Part of a small language model's weights: 13.1M parameters, biases.
Each number is 128 + 32 x the weight over its row's rms, rounded and kept within 0 to 255. Layers, rows and columns count from 0. The size above them is the row's rms in percent of the matrix's.

# layer 11 attention query, 192x192, rms 0.107, rows 0-19, columns 32-63
size [ 93 103 103  98 105  99  97 107 105 110 114 103 101 101 109 108  98 101 116 107]
[[141 126 138  94 126 172 137 147 135 110 103 168 122 139 119 154  95  84 146 101 118  93 180 140 136 186 102 119 125 125 144 139]
 [146 142 176 146 204 176 152 112 133 129 135 101 167  71  60 125  71 156  81 180 113 147 134 102 163 127 122 126 110 128 101 109]
 [111 127 156  98 173 104 175 120 135 131 166 156 168 126 139  98 141 125 147 103 188  87 155 164 127  95 157  87 242  88 134 169]
 [ 76 124  92 105 154 104 127 116 100 182 118 139 135  53 164 126 170 101 110  88 153 167 136 118  81 134 116 142  98 114 156 116]
 [ 92 191 127 144 188 116 131 144 129  78 135 102 196 124 150 122  76 102 117  78 113  84 127 142 106 119  54  88 120 121 171  88]
 [179 149 183 132 153  71  89 125 108 135 150 120 159 128 158  83 119 145 180 125 148 135 170 112 149 151  84 161 105 174  49  91]
 [132  75 132 211 163  40 138 108 126 139 140 177 177 165 134 186 155 110 166 140 192 134 112 134 138 134 139 147 159  91 139 135]
 [141 151 139  52 157 171 133 104 129 128  91  66  92  87  40 103 114 137  92 103 151 129 126  70 149 151 145 132 119 135 193  66]
 [117 165 115 142 141 149 118 218 118  98 195 148  90 179 169 137 117 123 140 166 135 126 182 176  99 172 107  80 123 113 113  99]
 [ 98 143 132 112 162 135 147  97 126  57 176 104 135  98 189 122 159 104  96 152 132 133 143 156 139 103 111 106 156 131 151 102]
 [151  75 111 149 125 111  78  81 153 170  91 124 100 110  68  73 179 124 173  91  99 175 108 123 220 150 149  69 146  99 152 120]
 [123 112 130 148 106 158 118 134 165 169 166 103 103 101 116 113 113 151 156 176 115 125 164 123 119 143 118  99 120  88  50 139]
 [ 91  98  88  93 208 148 119 136 135 128 108 104 126  97 170 104  80 150 148 118 163 110  72  93 117 141 120 151 148 134 161 161]
 [113 135 182 110  72 111 132 149  93 164  90  91 112 120 145 104 105 168 164 115  80  76 178  65 141 135 161  99  98  91 155 129]
 [121 143 137 163 201 115 116 121 112 135 121 206 150 153  45 137 115 132  96 157 148 135  93 189 164 107 123 125 169 161 127 127]
 [129  73 149 196  97  97  89 170 119  65  99 142 170 121  72 117 120 114 110  90  98 134 123  65 128  88 139  80 105 191 159  92]
 [201 186  98  86  75 165 146 124  87 172 108  95 124 118 167 156 126 181  88 131 156 114 108 100 144  94  65 118  95 120 137  96]
 [100 123 145  97 107  83 116 117 153 147  76 178 147 117 126 139 168 161 106  90 102 152 119 126 135  99 200 137  83  96 116  70]
 [163 114 109  80 129 193  82  64 131 191 135 128 109 126 140 143 142 112 192 115 173 156 128  82 126 136 165 132 155  78 100 165]
 [184 183 152 123  95 165  99 119 140 118 156 150  87 151 160 167 160  81 150 101 104 117 161 169  98  86 124 163 135  93 113  78]]
# layer 11 attention key, 192x192, rms 0.104, rows 0-19, columns 32-63
size [ 92 111 109  98 104 103 104 108 105 107 109  98 105 100 111 111  90  96 115 101]
[[117 101 152 140 172  55 136 146 100 160 110 149 147 129 146 114 128 129 152 148 122  96 171 165 149 189 107  74 110 176 103 127]
 [113 181 146 139  96 129 120  82 131  70 140 133 131 154  86 118 106  91 146 111 125 146 118 145 141  81 202 153  71 129 157  48]
 [146 110 131 151 190 109 138 107  91 156  78 111 208 131 153 162 139 120 138 153  82  77  96 155 175 141 131 137 170 149 108 172]
 [135 173 135 125 160 109 116 150 127 142 110 118 151 118 135  86 105 115 105 136 162  78 155 142 100 126 107 106 177  88  92 107]
 [ 41 133 173 134 144 101  75 115 124  99 142 112 103  81 157 115 147 131 124 118 154  81 158 148 133 152 119 162 135 160 190 100]
 [151 122 128  92 118 138 137 134  84 158 172 152 132  99 142 155 172 125  49 158 118 159 176 149 124 113  43  85 153 199 163 156]
 [124 131 110 135  99 121 181 129 147 124 122 183 136 139 140 146 186  88 102 134 181 144 125 162 112 176 105 110 105  99 150 189]
 [157 102 150 161 187  89 147  88 136 143  74 118  98  86  84  96 121 132 158 115 132 106 194 134  95 123 115 123 110 129 114 131]
 [136 197  94 140 135  93  36  87 148 146 145 146 150 100 133 127 118 143 119 174 117 141  78 118  67  90  75 143 169 123 164 151]
 [102 161 144 153 180  72 123  70 100 110  97 115 132 146  99 118 113 138 125 131 122 104 199 185 101 126  98 100 119 154 117  95]
 [139 158 145 165 116 122 162 139  86 123  66 126 124  83 143 149 156 167 105  88 103 103  91  71 122 152 131 107   0  75 164  85]
 [142 197 152 154 174  94 174 154 101  51 144 116  99 117 122 163  54 148 117 107 119 195 176 118 167 139 120 131 135 134 117  93]
 [193 124 133  80 171 144 141  90  28 139  67 136 118 105 171  76  94 161 131 105 114  76 128 136 102 138 151 173  94  90 168 174]
 [124 107  99  58  69 125  99 134 149 120 121  62 158 111 170  95 144 109 169 104 114 178 150  90 163 150 165 105 120 116 135 115]
 [101 119 160 115 176  74 132 104  90 128  71 164 145 126 114  98 150 140 127 110 141 123  92 131  94 120 132 214 129 113 156 115]
 [134 195 116 128 139 161 164 137 123 162  64 141 168 140  80 116 139 147 126 123 102 127 112 118 145 129 159 143  79 133  98 119]
 [158 110  82 146 186 135 131 122 106 158 138 144 145  44 139  61 100 126 169 102 108 147 104 125 179  95  97  89 167  69 107 139]
 [106 193 100  85 124 107 130 144 156 148  60  73 143 113 153 178 175 107 185 183 104 146 119  70 151 162 103 159 172 167 124 144]
 [145  68 131 106 181 138 144 117 137 147 145 130  99 120 151 145 182 129 179  79 146 132 161 105 128 127 130 138 162  92 154 127]
 [ 77 162 127 115  43 113 134 161 131  96 140 155 136 160 119 150 131  79 142 131 163  57  94 134 123 185 109  99 160 111 108  98]]